Part of a small language model's weights: RMSNorm before each block.
Each number is 500 + 40 x the weight over the matrix's rms, rounded and kept within 0 to 999. Layers, rows and columns count from 0. Numbers have three digits each.

# layer 8 MLP gate, 512x192, rms 0.0803, rows 208-256, columns 96-191
500532560473512513518492561514488514517420515499510494589437428515550528456554544529420454527465456573416522474509503445464527483593513472505519500496484470526443517515471502464529524580567540515516434431462419484509448543506478524507490474529530467470504529470489491412472514478571479496
419543548436527473487546517479458457495510405484470516530540498557511492468512523530510506497483574574507495489462569577463543467495497573536481495510492535527478533491543602412421540497492531561515521469515486503424464485583474564522508492498525454542458536522476474526528483437487526413
513511489461475457515483550545533457543516450505532433416503395497453491497517539441479502534533512479545590494477562436476521561573467478539596522476502516416467501538477481471554553499487508549446527515474498533566483572527493515516467515423517503508524508539573473516533596471517442515
567510413531555558566500518521448529535573540537554424499501552497549492491490492464529435552505460479460494504488493449511525477520472506540525475533490530503489534499520508532583505513445442526440524494437504474430548523508484545495577496560440530526541472482522548515463473532572461517
482542428454467456458494471544503563496489576516438528501522477513515433486529503483525448510501512497580525526572512572454519495438535590447414510541462438549470451505478543473519515480547492579473480526479526397420460549567494544524513500565507482530488586467549492508452563417377470528
579615558413507480568484546469480516485546478528551541476443500534514489491497505481521466457452462536532557491463496448480483543579496497546441476525554477523457538560547464482522520447523467465466438524526520541501546465455448483481470521527473460504485487573492536519537461537571510476
468508449478550515539507610551527523528537506435534511512537479511476439549527556481520509448528425490492508486464530540531463485523457524470556545455478510518495478517554526538523504423563506504560483466511453451504474550492504452511430509525499482461495469478532471518519479512382434494
529550547557435550500575501460433545466510516528545534512464410508500496496468553480414460441508506525463502484577525523532487430449476544466558527486479517512438502513460512470520450454432523494485487445424548454459448489516519579467510555478466507554526510531410539462555506523494526546
462492547549470585503493513427476474570491571457456559549444408499527465514556531503518543545383509468581521535456467433433478487478488432471477494468500519479524477513483491487510562505459494517503462511411445481512517421551487483488501574444497522492467492453529531510493508529460519531
514506452466490513537538465483523510556423508481556505460471456460498469548503601534515602464499433538459450558519467456512517526480495550489463581539490499497480523470542496529445470487394494518584526476461486533490486523484541525572542517480538517530499515552505431556469492475458459444
528478506547448442477478511455533550519546480449426535432445537432561506544487582506421421487486562457456538472545466502489494493446492492470454531487473536428481485515458479498509523502574456502481472505529498476521439534448525491444574472529488542467510525534445568473511478472509539507
521439514486488508515455452481577530457627487460482525495500508492480527567479521581564430414519508471592477550526458486542524508578524407536614433522483528583520495542488498509520504499467516466440512535562478523545488476453517450525457527509466519565540463535536479505526454429564478566
510512454514535492535561415506536511504579495461548555515525438509481505567532478522527564453452532520477403421447393481537485507455462506542433495487449470565564516463498509485492490539513514524507536550532525552546473472496461462500479522529561506524541489461515544503474442560501487492
547486524501490495454481489567617503503461499442466481476526486452500503490514561554525589497485513572489550527516520502506513468484465585524460475459519512473535556544487522535473566473418443509513514533539589496499473462502461528456508570459492482475486416550405506485511486513471532403
494538543507519504499512512476490459420473493541395473535458528486491528518523469536448571531490545510443492498484476478459447391526518501494512536536486424455512537455462587476463554507499528511483510496541542487525447477481512462526590514554467491471566562499518589463567484490527505554
457553450487479494464521414507609526490502532468508479539538603483462546546516551485428495585542510508526535520544451481507512489532485435455449485484533589461505417534490518421477563449470480553493584569479520458503535521486498557538474455453527542500574496559509546372489464422481509501
419575547444451518506533469554467471460519541536558479528571479483451480462539508476557525596505552544534482556527459538526503530472476501590518512539491493505457473495483465567468497456548518453499491529525576520427575483555556484528495523504532462505546495496556422493501490467512518501
514539490546497540482475432449525487467515602435554502513560494465501498520530500506517424535546442512483511414494509525454531471517525517431427522494508542486494455479468473544455487484514412524507487459508491487556544499496431473423518509490532477470486511574459494508478540466417536546
487521487457517446512494559564568514480505549472450482479466486427475557460496555515516459528431564420463473450443501504564491520516490443467529502511475517459453428485465513521538451483468499523441484460471538526476490400468502497553497575539473518523516507469461543504449449466527451436
545540527572508477512461473499447578524457538501461477551475557519492516479467539445428503546464474498514484517479559422542474594523451557531463472541539563533464540525460541433458452479546502535504488459511511463486526468518463458443507481539447545475590543538480531558505415516588500446
519556616508510523523534530559468472525567610460531527506505549485444486550489511544531551513524465516453536512510503454478505510507541492519506512431460506508499489417532484546464489470520443535479495535505429512500529482603489544466527481466544504553504457473537499497528505533537558541
505480506465420440535485512527538478458461460504493583473544569503413490536568448504577529457507531534525534455502439509422527534529511539514511498527449520539514504417533571470469472541513467503436435509533483487551525464504473491507543515502507505519485475520503498512465478573462467445
483448509546495513457576437475479502507442432495476426485547476475473501453498452442509516497524564481446582463525451470497463593499475498449470515540521516470514374477501511510404516475545463448445450503457548514476483424575444529487503549506488525500519469521460555598444526569574574429
438511519505480503460514523450463536528524491512526549522557464509537501476465503451506561507472506437458505541461478448412453508475481512460554548470516388543509486409512490490501473541580504471473544505548491527489462446504484535449549489412525518462491457530505467497478431483512479566
480418465436488460543508534490487398477488475533558541489486509482535491536490515511516515478499457537485542549498451518435423476477559529508500526491545463550484521457482469489536494528532533533524530609474544544405514521526558445564516540540562521556507518582516508506564533510460530556
545540488438475507462515535513480540505502539486495516445509535466477475515507483454555552468425529484507486547537547455490450455490484547530552537493505493456549518447505518481524507497471459535529530530426537405483525503501503446461404475526425550466483494515530540511529406577517527500
484483531530504593508508530463548542535493459445422458471474540421460411555517542522505514534504523510383479498521504423459528512526518506507485544511499492493498497465512578511464472481501553529503551529518513464435395483482471437507518517529420529500451497589461483492443512490525493456
506493454501447537473522483596481462480551602429526478586524546515436462474429496519426485475503473512495496562616477497529474514525500535528546548525491503552458430431479557532502509512452475451546432569481475551446521484500496417443543471447487397437522539520462423551477506524509528509
535486518445483530466537486418460537495460598542493502520485482477493475457572482483537392538437531523490471569498497534533447456463520520518506553490514554535585432563467499525546521422566528524540516515506524479564533506510556471546491528463547523522526440559477418507447548502487454482
510509548441462541525494558483544557514506513469525468513564489578510489514453525504488560534545556514444480440457466494569516557514521503559512509545404456440513480523509494438516485538561483505532506590494573392564495527527495428493481486481494535521472507504551495496464487548579501503
501467442537522479492586507511453459503543463518509425442570532571445531490511553559506476464532498550492478459551545490515563486545475468458491476521595525450556569476460537520535519597492570520501518531554491541455578503504489572506489531540497535441467468513515494527473550426516517448
555554476561569524456505535527506556538575465510477541421463484489556529431532392554435466519497486534452466439456589469510494494522494449554490504456487496477509528549464502513478480506538510491532498476581521531503611473543513480498484516487492518479538489455505517544526538470495521508
494542512533520461460417554488456468498417506517487490469448475403525530557394474430507515479510515460489560432468486493487524520546453441519459514539462501534514506521551473439519503428538520548535485522490533557505543529473545459520506484490473590535517532522415449446529476550481498531
490379523474535519520499483534503510474491444545497510437505542466510494541529421492584554487352511522503410569439438491472522486491496510471503504556552515511513520496539473531500535526434493568473571473485533530487423465527449556461511533556523436573505563449549487525509560491499492416
454567427521486552419554522497410521520492488439497502470509500543463492460477553591535473515482480491526496526492456449423521458538507503492493450423510439458528493559497496489502541476502397573484515497467570430528490499462480395532487485524496535481525512606484444452421450533520563482
536467514575539512546525500538416504538487487477509556493470502499473482449513508574533614482493509505454478494445553435492490512485493508600509537470499499503506483537441456477511435508565473532520529542491502441494531495478454451523522489448503518516548454428479504490484476501462484457
544495412504466479507457473502546546475507500412442478527487478473498535489518432447457503458495532467571493541501520517536528512470545444433419484480504488515477464582435521543508508543510479489477441459547528492498528524541484512444487444533472532495518505495360427568366459491508525488
439455566499448487521467522471496463568548418477472537466629440491509499482488543579577463514484469526478536465483487517495512523587600510477567511469537483441481503478494560495503465537442527479434517477444445404479503538496559570460547506528545418466496508518506497540507437553478466493
523559532491596492492535592504378544467506503479562514505492507522488517506542497513468509573509412489475498519482494538490516466526495475456540479510481483492450516480490487524486488544503582475534500533511539524539460580525454412454471579505494456521642494503536457509519457467538586498
537503553432455493502487546476508586499541480552479464547459451573508487534484553604537439519468501565506464522522543479493455478528569480493462483502516515542433511481454445588513504509462446468510451499506542435491560478507529497492507500523503505434481451524566438643541497528485502520
567471456513420451456512507437518477505486527539524511492395515496496473525495519470455540517447474554474484514513507423415468497442484518455493486483475469461478581458506419446492483573504556462478530480376512509444498563443510507466498513488521449505489585529494542526520435431504497509
472521468511468582512520428459555477465479445498466424384580459458457488490498496483496452542525459538494542454497559521489550574461486493555558489497526487492493484513517572567441533466546474517560531585520544496513572482466579517465539587568529522483500521491516527499533586421511474538
509486476560489469475456498470521471534484479536541472527503538511549585521506501523481486507462446485434521518445568485521548486473521518596507444434537515498541515546457518588393477518565511401518467504538583479461534512549468378486457480504547560468513481506493499555443463544508514432
472494435511519497451433498483507510461450474428492444463512537494558506535491584475499492550544468531566541445473522504493518515442557546546468440525464551514536522492495526491498553495518516508528499438602555430476448529503549546554566472448513541504561444562494453563511475534544505482
438559479453515546480527473551528494416478490547480468498531490562475536525502509482541503544495544533519498510487523491519524481502505526416489479591465527490527560465487497488463502464452494518570575473546466523493547535538526496543485443557474503490491475580487470450492500498511522564
517543465590499481575480492499517554486493506519506441497478474476547453481582538483465531560429458624531396585486553506487514433509483435421453474522482450539502549490495446477532507468451425505494556490484420510485476590456517449512526514499490534485504576450491490519474498492528501514
542503500525454503529567475502474438522458440566535450517466509478516449486441573467550461480524558497570552568465460423562461484518482562530527524378487459575530504471492476491458460479466485573515517444426474455513573545424428480537504446437471510518553473548436492445518499525451489501
428523493491541520464524473508471547560515501519480463522495525524459458484416501553514565455477452484564564363466499452429487563490541516522506516434590438484570531544432500536528472533518506552471542505519448515485434502467496516388414455478498577545507452467435514461541541544466536454
414477461476483493511470522508491500508556540482460491562501478442459494452517527506571457451512478530512525525480466454426546562522361530536530541507566458530515461492542482500548455442445479548506482514470504447554498474573492525514509494461527467600549494474522475424460512506493521499
# layer 8 MLP up, 512x192, rms 0.0802, rows 208-255, columns 96-191
462500502539532408459582538506522466577469482517560561435476482456463517460414422539475571483446625561506536467550553539503547568495526625572526515509486524572438484474454543475481530409483535506497522463512465487429461531528502528517458542520481483543476470543471461495521511515539522550
600457468516472455557462522528461496528465520519511484459484457476652462500479498579530583526495574490539533562456504515494545543524489504472504478472502461542568494510479532491517452461478381463407536531525441444443494497507509570473497496547527504503444511561513452512475473453439514495
536528511500475533518491555472472464509462474573552467511507535472567399456435519525542486481508534427455430559545471494490514510446513491479466589516487450474468479486483478543452521518493437517565443489471521485492449495475510476515550539460519505541491529445519505502519476527446523437
491500553462553492513482551520454524451537497430559471475463557515529455526491556531482542477480422517504508404475458521496462554498494547545435498507473502508557517522521488434522524456574473460623524538486499458472554540509472526527471498518490492548433505546565423443548523499541558539
541496494425452479505489472446488474561480523552491475475550458438492476484438494525565469464572477513590560463533456542501531462396474561500539503553475476507488462493418478496481503474413525529542537474462419537466529464580509540425561528501503456474454505588420455489442433498448487495
469422539476363500520532606447482529504490553498479469504455503474499426474549432503518488570523517499488545530512518488578517495508463494534459507515527472454473532521491464496511449541500533425447513515502520432501468519481457519450541520598478538487528446481472478536536427563485498476
559522470449535475607485450510530520498467441460564512447476487495521528489489476500482540514523527524497541536534597504495485534429487558498547522512471562468526447516498459491490497530584561405537515490479493525547443479550511529574499463456523529506580448524527504425450463456485475505
545571435516524523497520542482494478523481502480531495489605524439396544541534536562492515511538461487496488530472474544440512460501532428464531426507493481399441493415531493505499536418479515484532520515516599458511487500441507494515535469512505515499470491511422477490562534420478589537
535527485449537419503511447488519545552539456552492445542449522539467536490472375420549538561526469524518520602558417510657520514496463503469498470501427512464422560424542489511439482549488536581519477520578480485499483542549555452500539518599484511536491525538451513514442511515468515459
433542476468535515516538467602477512534490498506517498511457495475469424476539483471534480458436423490532542503529492542483517502555483490508553499542478538460510435519566589494527462493524524535520501471472531469524458464549477432467548517442467463513518451530534523533464471467439522573
453474434482472535494547414517469533480426499551521526516464402541509478528487478488510504556481548575477552514500429511489443488490537527489539538516545530498538524511461462538522520482459540453566547449461528525476517472527545484556560564485555500583447466487589428455498466577425444494
525511517486525496532508524551494487539458475459491554493510523560479560502525454504443497495526451497492514524469465550501505522484479510554463571460474481602507484413544456478488494527494506555493543418495504561524483475481506448470501410466525511390432482547505408386531491566434498518
539567500510469484479504500502438565549556500547519539541464455515515465430520471531495459508519551520437498485495503438512467470544580460405464529491531435497520494490522521492482466450538477482500551382505502409491490514549493540524539459518550517510483493618574520569498466447519468498
497519523533523473556475478531448492531473404467474464493510504489465500593416581475474488484635489475553503488510495466552493473488534475490523532478470508539498513543607506485569458390470517473497484479461440527505503519497497487540477508524474528496503482509424512515519482546516550501
472508503558524461485505496400544408467541521498496524498477482518441497500493520451484488479487517560515490490524556538495449501494558523455461535532545501587541438476433510416451462538540473570487465528503506504467481455540485487518532434495502495526527531481476518515559540508545559577
389548439443498499534545489577516507571544539547547521493524490448421524495495456502458528545549449535520437489438506589483447532527488455532529478578594497547553510514525530399513532525502482568561458421538495507475518555480542431485563458505520501523478500552492525528512453504549501472
424549589503489480532521492506439505481557593542460482519398528470482529518507527522455516479466383537482518480498561495515468501496403458484499453577448500484465523484570508488484531543441549517500543551535588494495437516512498454586454453489480505568552473476480409502521569527469501508
427493535438568479472579479537472475560517440498537398437503549516499497537450503542514420489488460496508521505468579478511519581511473518515537414503472585517497505576545498469510479398526508479477522466474461507520517465468509502585396533497492526544498473516482529465466512515506447559
500592482538439513413492531466565522558493502511576421549592480514479431499474497474507473446511466561532520536501460545497491474481502488506566542507452464516455503437516527446476499538486578529460508508561580481517483525461480554498373485444484509494414489542455548456518565522486487493
451587512539516582587482413534550552511475503515443384547525604538432502492588541478529513488567495465471455431553478504504511547552392523496476515490522467424550474525466502471455520476448503555453552502420575516527499508506432577502492448521485537530538455524521480492524539512498457525
524558534411555475510502431496474504481508569447473475478541561489444483545473520504510540525439483478446558491469530521456562485472486432545489469566468524472464491537490498436545532404511528494486497534488429511588524462475517491489524540445461557550555407442509502512494462555542617477
581467508441459514477413530583473498489462456506518493439541434441538503510491464469555517474522507486551529445515461534475482526496431540550428560505502466567604457427543486466509497538519428518497523487430443495490440475486520452499476445493535469505472465470530508483530539487411533489
482538516473568454544511444509546426479551629519486452465542474514536524589450461441531513525525542386425453506526522581500452529522521517530505487543443493516490482414522512482493445491515494499500451479456512555480545517511510462545512524486486498526482541473473591433509548483524512496
418559439500545437431474478522482505502480600481523454484435488522532423470430524535531470486488543554492446516510541527557459484563617461522485545492509517457494414484571489495502458516506493488447485523539542518484478470463486519483385528559489506521532476535555508522505558567447483556
472489485474484515499488483503475444511548540489469416487512519545545511506482479475451543447518447435486510508452554523464446471436488531528534477548526474508549479547528488430484459567498554499444510567468514481466471512517494429496555497565512537511463430607490574544513484548466468541
491521576517479502479492504498559480464459474514540513507486504493425504475449513463490432552509520515525535542548488439519527462498494547521576477513517454481397444499544544465531507544512478449428451525536456570500525423449476475537525523446495513623498495548456507475449504519528571545
413518510508536483483438433422459459556450488458501477466489590461504496547473461374428553486443589516484531477413515474461504442555451532490477464466558489541534495475489479526523484540485479505496498504502483490521503517493455474482485529513493495512479465484496430527399551518510463476
517593537486531517571531495456495483499475462548498472560433458558489508498544451494512508492465482434545488421506452536466546538492468455480432527450522486499506505551500512488505532498526488541488477394452474512490494545526505475456486486497530527500512445537499520497598522486447485562
431475503553507496527465503560491554441514440399434523445430478451469531542428473505547480525542526457514482459472449500404496463485503521478552541499477392489601463476554535494490473516533505493504518524487510418492537536506472573521509472547450517503460481573511465496478559492514523497
446439479527488509489470505506425553522522475543508425493523506614538469508497474508504487471532533560507471478511513531512485553543526483495515534429497532406486502572426465510582577500531506516504554601446525581498507471517490539438543512510450446494398500512498417479512484571483552550
509463487515461500472444576474526588474449505572528520532497526527484586469495529572480430538491456486516534456513493505530526475441556492487474517450504443480471492489505474527561457497495487558503533584521509444466496511479530559511484584549544493527439539502441453451580487454429544475
407493549431503482546454501498471485492440502474499462515482417534512515472470517438515566454547538486539489514515428520447448535477483501452503518543495499491544511527532518467522474496519442417430516483586477446492449480540457470471580565519509453539550545451512557518505561488454447481
483456519472507453469465459473533546529546434522519494533471455470512509527479492455520517479564502471545536475555520474521489511504495561488573422545461540523494555503434531499532453531525496603522449441486473482497539539569424530480485487538425534508544513437505530507482491483492471487
490519501506481548502476552476525537556496563519484527444515463499478486531535492509476502511514456474454474518576507422454451486556584438452505467495488555525544515524490537540456518512492473499418491462455425505497551501466539473501484351465461456480536478494585407488445434457584436467
558620569477519561438498509485511469539525563503476512439521416487538414513514537543464463521554452503547537536512440558468497487560485521509492434473500535512519485500527490500477598458526551527457513515450539555509440483489505420505502454540465414477507435527425515530486476519427513525
505493505534503465523483544470433495485468502512547523502525536478507507437477534534486452468412511451488510519491497498491548559521538501491459465449525558483515530571510450539536509438500438548496470551497585449404522435470552448497539465507509477462511648563423516455473486544441493552
507512420469455576430497565447460472500453458593478572511495516483486509513495543506549554561535493510575508468538525512484542522408499561523457596530555535423388534454499452514500473468465499525525483518490423464479498531449419491508491497534467505548427511494493485518489517478506457539
512545514543543574453443532590516499466489543507534436508489551541558552566445605492497518529522503528490512471498499481465562499493502497583446539481495479530518595523563557485466469468572522527554522545524560476449559500505516509497416473524486520489498482499451482483449487520541496475
471458560504500470495379503537433538413507524578555449586489550459458549482495521552507559519452523599484415484512373517494519576519556479544506515548445500415441470516538456498502432503487534489603457484517527519468460559487542479490466474523495494493533525524461453503577428472500448495
466522539500481467567454497499514484506549498471608407518536509562406504475492522469529438562457475494552506434540455485460431542512491538455530496427478507572438555550508539453567436472525490553579510474512529422486445475511523523538530527489521506520504454491380540472494448493465547458
502492503555510488494516480474493544489518469467497539519429456451576498527474530462547466494494476527510504430469502522437518550418581552482497523421526520513478483421525512490526435524520491474454551477501551487513540557440503520520422493527532463473561490581464469475470497483504573492
475492480468544600610524535525556459462462503462562559535492549507522439537594485472504524544484522548483487563534543469543509398482532452500466512509520493509539556481495428550461459476485446507546513446461536438540469526453504564504554380549535574533468459501479519574481515442465470450
531473487523480580483453437473474512551447556528528517444503502503514519515487533442462453547485424545501467400536484499515469487459494501469510508453497455520520510426438474455558547541410461473460433485484578482498424542523520562566489503520499518566514535500453511521515602553536467467
512502538481528519441527529517476539473486410563508459510563439482469548451447465549459465469460554424484472481487562430503476537516471600431547458450440458512536520475601554478458471556505530486484488406537557478531490523450496447510524508482456438467508504440506482464513456457526505451
471530470507491498455478469487481455481517550523528509453492477540534506401506525501442464515528516546522436484522470512536536428564416512472544536573523523452522473412591511517525460510458541425482485582501485542470547487532561527473416398494508502534580510438497499493506513593525503482
444512489472582533501519506511490529534501562479506383513435507611477531520476507520458502462491576441486504487549574508507482571526530551568465467456426472524518466462446568522492488507495511475463447473479415510513522533524533516515602522467480537463367490459525518488482477485504456515
520463496427518514558513539479485453520462464514555464564544552522548494576467458423582525566534459431560530476458570448509515440505506532430533466471451403477486421528496467453469531483542478529553482543488481441592483541538484492515464526525444506473537518479544534504463556500443510532
508485503501511529494430529503501500498476430498481504595468462511489526506441431491488500506490538533403549511490566446444464535530493446535459512527462414480490508533536502502498574493496457405474509414459458468478499516520559509482527503542470474508549411576494488575450566530543474543
# layer 8 MLP down (transposed), 512x192, rms 0.0777, rows 208-255, columns 96-191
525503491511448453505537448469552539460570519549532516450476489443475441458463576441493472517471537549499527532528520503476410497515523434488459541511484448502492406515486496469476515551459510516498495524481519495514562538497444502459556533434432549517472524515559545518490483446478551562
461565400468516516474511494494497541579543553477513507544547447455545479496492465525548501520510590528469509536502523595492564456495594484508450508473520465502550470576475484494469501529473520472585466464548552542440505526518544584497474490484505568375520516500435483517527518513504484427
503499463517487500503519525547538446524539504493452510532457533521502514412566475518541489547479519470464467535546449490515493495419522451520515528508565516561506469594563570554513467507459496487516440461512492381489453476518513553465557531501528475490474510502462499558445467546482537503
471516498593420488453589546427561570544466459444544533449482513440459544425449508480474537531498519428465435507462498567497502508434495566499552485486527510488502455487512508502567525485493576506500522499479511481511478507542464510533474491423519420535525513455556472519492492496418548498
545512514521498489489508489488524495490564510527573524485533483525520459547496505529493505506535497546484489464460513509485520476533432515489457484508493531532531500442500581467496425462481522529427470514490468523484428466589485483474522493484490456480539485463479465575449513462484524471
496579514473465465497424572459515545487389529525486495539471477481459420491479514571419446500506485522503415543545479530526532521472486479514485487565570496513515518549496548463497406434524459545559488535468478465460515477503574506547494429426518495513470524520588554525484430461510525498
529585492474498544554555448467451444499480480463437505517442471527514545514415481425461503562497487467502438444531498454505505503519508556526526490520487550496488484450547595522492472531498524473551532463456465477523490525548473493497535567488515545522530476536503480539481568551541529500
500547436507557468494475483529524560524423531459497525510465576555517417578530487599553489506492512516518486469560493545542498521470490517505522458458506465487498487505508549504539517472511476497507570534468470515586469452399480510478508471475537543493532523479543464499462555553503544474
478548463551489496483494525498479517502523512551468462495506494497565467517422511434503516500490494482505431413468537438469461518487543457510476511497491503453436548518454489508502485544521475499572581501492534506491516496481492439577480451414440463499569572462481527509479428474463506597
445508499517481499520473494486460562481473583513527599492552542517504488482475474518534508502553486552439477545547523431470491452543453538497474520460538534491528469438486521520491451491449501486521516542524498456499504551592411565511557471524566533465402480536568452490506550518441530479
434524472512453429529465466438441526520532457490620515504460536539463463487469492537515491406471494504497438482448572465451562415442444433489472534510431518535511512582484525506458508506503506508529505528465491474540506475596481506518486542470466531494483448499452529488481467528523509520
458508513466473441509479569517493536576519472466478524452510464432539542470454453494527499495435472511474540491404563559496459533441482585531472558450532567490465510464459489455601514481547463517513520505478535444477501599512495466556539503503512519435480503606538386574498472502525510452
475455544462543482496489490525495515529494489455538542437464549516485454511498469487473514528526448491451601537475494524500516457520557479476514457515492492536505479490537531528515586440560512402479560448465483435519547511538544489505445501452438526499494509436574464531481489462569437502
492422501527464581543505544428450515503514536432509452504501458495519535552502478466467512481597438430496549486550549501512592480449446418492512513460452566461489534557554550500501498457498459491552481508479498464531513511476453511445508467489570511393508564510446517522649528451458586501
461483453533479504415583494472519495502516444468476497578415480487453443421514485401543389521489526425484507555529439506487485505542538507536488516451560491490452479518526504546520514491548523519455601471496458485518530512515526521503510491448557425544516549524473491480623457536484483529
438555498572488554463404500498504458584562561488498490531469536454503541499444535482399517540513412521566513447490494513447509455375509490496463546474526518515573536530520565502544508428471550407540480510496496480465460518512585449462538483561496486450460511579546530503473533465508600516
533561491499519464500528496469562484548521403522441554487491510506500475511473508495501403523530550506494477512518583599531503456511543449449517444498396468425477488444499491477501484474446491519477541453502503476525478505512498497471427533614495589484440484482491567512551480407507506483
529475500541425520534509559462505541478496466545510458506479456513462471548436465557467528448508568444472500493483481471501482502551469492474474448555575484513460522498519514521500477517539475521519453510528527521541536482445499500501436413488502520447522434579528546487536513558544487502
522432478521524484445473459486528527545561484566527469563464430482590550448459475450463552518457491473539554436423490523492516482518539423475525481401469538506538469522494537475529524522479466511558530482505442525487493524445474522505532479515467531469510512542535511517509545466482501516
510548536543457478480501530529510493530445474495550579582467468523508519488513539506537500511466471412545442489537546595496548505512564547477466517506510463496501570439510469549484438478468510534486501479524495418554475502393475463442449544478548461544394504435532472446504503456529420476
554459482476458461450482493487523486494514498522506517498589491470488503495538523459516489471457488508483497507538507428501469563538451531501492533495532533505513470437475492554504562502514457488521483489471554495506470564441470511504516487566522468567424500567512513444472548471535483553
510450489478540483449484556556550560531469531484484550555505440539465434492472552539498557489552520546534491515458542502541508503461519453543462476462551452519520509518526559493518511466536436466585574495541533624518466455355415490453490455527502494451445514529458419522463588537518525515
528495512568446528486456489475486405478476445479511503474443451491458511516472518528463510569528489506520434477519481456554460477529523556546509490485408504491559537458522536510526496512517538490522437505481507495543409488225514532407540462518537583477516502465512447503504449541532502536
522561503569506559463436527496470556502509459501533533447542548472458498449549467497472535562441505521496491554490487467476495481516473520550469489514515522466543459440486541463470510520522443544511636535488459478510519501609479541518496517463490504592524520500547487497451469452502544561
518494493500514427512531542515582481490478428480501484520414516524516528486477492521533449518500523491517491513492498512491444526487512495483463431521443435491543436445484622522465484520589541502446476475535441551520503547416493550500482515476554486492556500476522454470542543476484517492
489482527463517456485515528574454478447523534428511495502528478523416516472451444585487457494477470452467500456491495465482439535381563544538492483521469477551445552495506508533517443451447559530475538443505569594532545540596442559554528537539558443404532451489532439516533485510446459454
570505466542446525534585545401519454485487513465453486485405453498493506440424508505516505459478512496466508515527495578521513446493463520607555545535538526580501519519539457464557523446441564494499459459476560544518541476512510461631501550496472547462511549432437506572486511504512573495
498512482452454530492478555441559419500499534512475499503479448606483488546510479431525540479457489490546518468533489448483512514553437461501497475446520563523449503515479489476541533503453438514489527479531500518514535512501468555463550495485485467491487497501502530495501478471534553511
459545436531476506525454458513370435494544531508480554461505474494477552436459508490543539447572493545535450548519466468550534484518490454501476547493492456465478460490459512486523533556408504499507493510590498489469485496562550545540529549558444439437528502490515496505538502526534514565
561495500553446524475429518442506563525470496509494567515616399566530502508549485528462483561510528464541503504514428484487461571481566501514553515484474533461481461494480536441438542465571454502530425533546502558537505581509504485520561513540595484470431486594484510465429468576511445538
605528526514438502514473512486498570491499581533431496481496465500476452526515523489504517507514493440505534499450522501496430481479581521543516506499445486526530556466533463512556537475453559480473478430517512469516560579444475509448512505500451439462521458480434474483555519515416518468
465508538516493459468535493520493503512433497564481486511508483576497542502496490446445438415547469513492617517510476530432513498473538516568538479572556535470419528428529515503507517552486442500534558523411481451532484464499500512449504456481541526484540587457546481475434476456546502542
510526513564600448459487530543481498461454541527483499451492501450565526607455551456447502508523504504569522506403444483484519477511456442496438515526443467498541482503493501455465491442493496542498505521477509580496518460382516472519506498478561530514505500546495475447471499586580560491
500456510508479455501445549582448469512410482505538546457575397536526504502462440563470426387498518494490487497537511532504546467458517448437462429544465503484536580519490440466485568550456485489564462464477478483451486479401447505393527468556551520478524510511516550506475473437529521496
455483443465469527502525454509580492458544455499467519504487472539480498499493441532461567510567540487485571524456489481576559512554534518563576503435557472501464604529487532461554471522487494437445542501580470518491476481367430526495504517517423467525452553478544506556474452577485517510
504464518509427580484523486473510529453535592564488536487573380499442537461476484512544470497467547583459533512506455500524462529494481447501416472462461447565503557467529600465505536568472466501482548486496561535472484528563565501514501509464510466511526453478518478539470510508488465522
477455463496534482497500488484465439485488576488461522489451538451539496451585467488515516521495598490492472521397428416489496530446492463536526512508434478458518466462564463425517502497457519583508524514542483496493543514477421470436531556442526487560453523455451512491434445501453560496
462550476558509517482487457472565542502517521477528506552497431518499468589465498480467521529548442461517468429457509492524451469438517473535492424456431472561468513511531534478479612447512505509513563515489463465457512512544503463509470566472417536544489532525491469509468468461445505523
472521575462541535580544505497515359539468494464387508512450500547481470513592497526454477500478568567537520502484524555564521514457458544371494487445523484507469511419581482491483545516517536492551493502465504448583509509415533545467466499484469510514520505452552509496547508424491478555
519476493504435455517462513497484475467566449486532500450528510526526488479554527551546498568546505443477556539495521520450588503584493502556460535523455515450492499568485468467486467527484540512519484501495586513441423453486491542463479549559473515531486473461538520537450500524561383531
427541512475429458447500375488533539484494421467573445503454549495497495526484524502520464461490444464470510451537528503457464457567515458508517492453463538466531496455503529505487537478456443458436537528518428475517447486505466514523475547480514470460503591443540506515451499550450417538
432501490457470494455421504478509523477456601568531492522501469484435503516482554491483570420518497498470466456469464479500508528514490472476535446512487462451471467525491471489515492522462572478456494454452504460453424471481437480454480599470497461480482568530408441477417456496481535514
477471612493493462486458507432519508531472415530556548464491455511542511568530539519480460507474463414441518441518515461493587506552497529556528500492488525526405540543561487554471530439570457515499468488443514497490508495494549503494493515468515453532394478488506499460500610446437471550
486465540519502512482485432459463519530530518523535500480470460520484508560512435509435512574477521464469536471535542509515476561517504515431538513466408443502509531496530543541516458477594500524542454542500519536490452494504535538460465470553499471480517527453555490504527420494544418524
507432480457542518456523539525498515503465491545539499388451474504457469490486477517520449574482567552495487492492528569417457461557523434518515502463533437522510551538541492516564483512566515502598505555438495472517524528407480538447623451543503507577402518488480492539469582483475524507
537533477507497425509601468537473519458490536502504568474487516527531453526517513615461542508499471537539532484502529466540468522535535386500492518505485538497462435564513506572542521477492530495503507475475560474534530468573499469460513510569560456482455456554564558460515541552472505547
490538463408516478505506501484521530498540527566537570537520558484431452510515515546478489507488454466419410527516503484470465558503547461430510510479500510528490415576518568504464467447528445501426464538416532494465553500532518507433446509520509562491573506531523483504470537514535563498
579577467529600461503532512470485464413515535557551496483513407487465512617545457496539547444548554456535503506587492528481493491516526553548489502498495544526496506492486452502514476531565592469487549552428429424549455433524518522414559501490467532512548552492523490490531536466515535566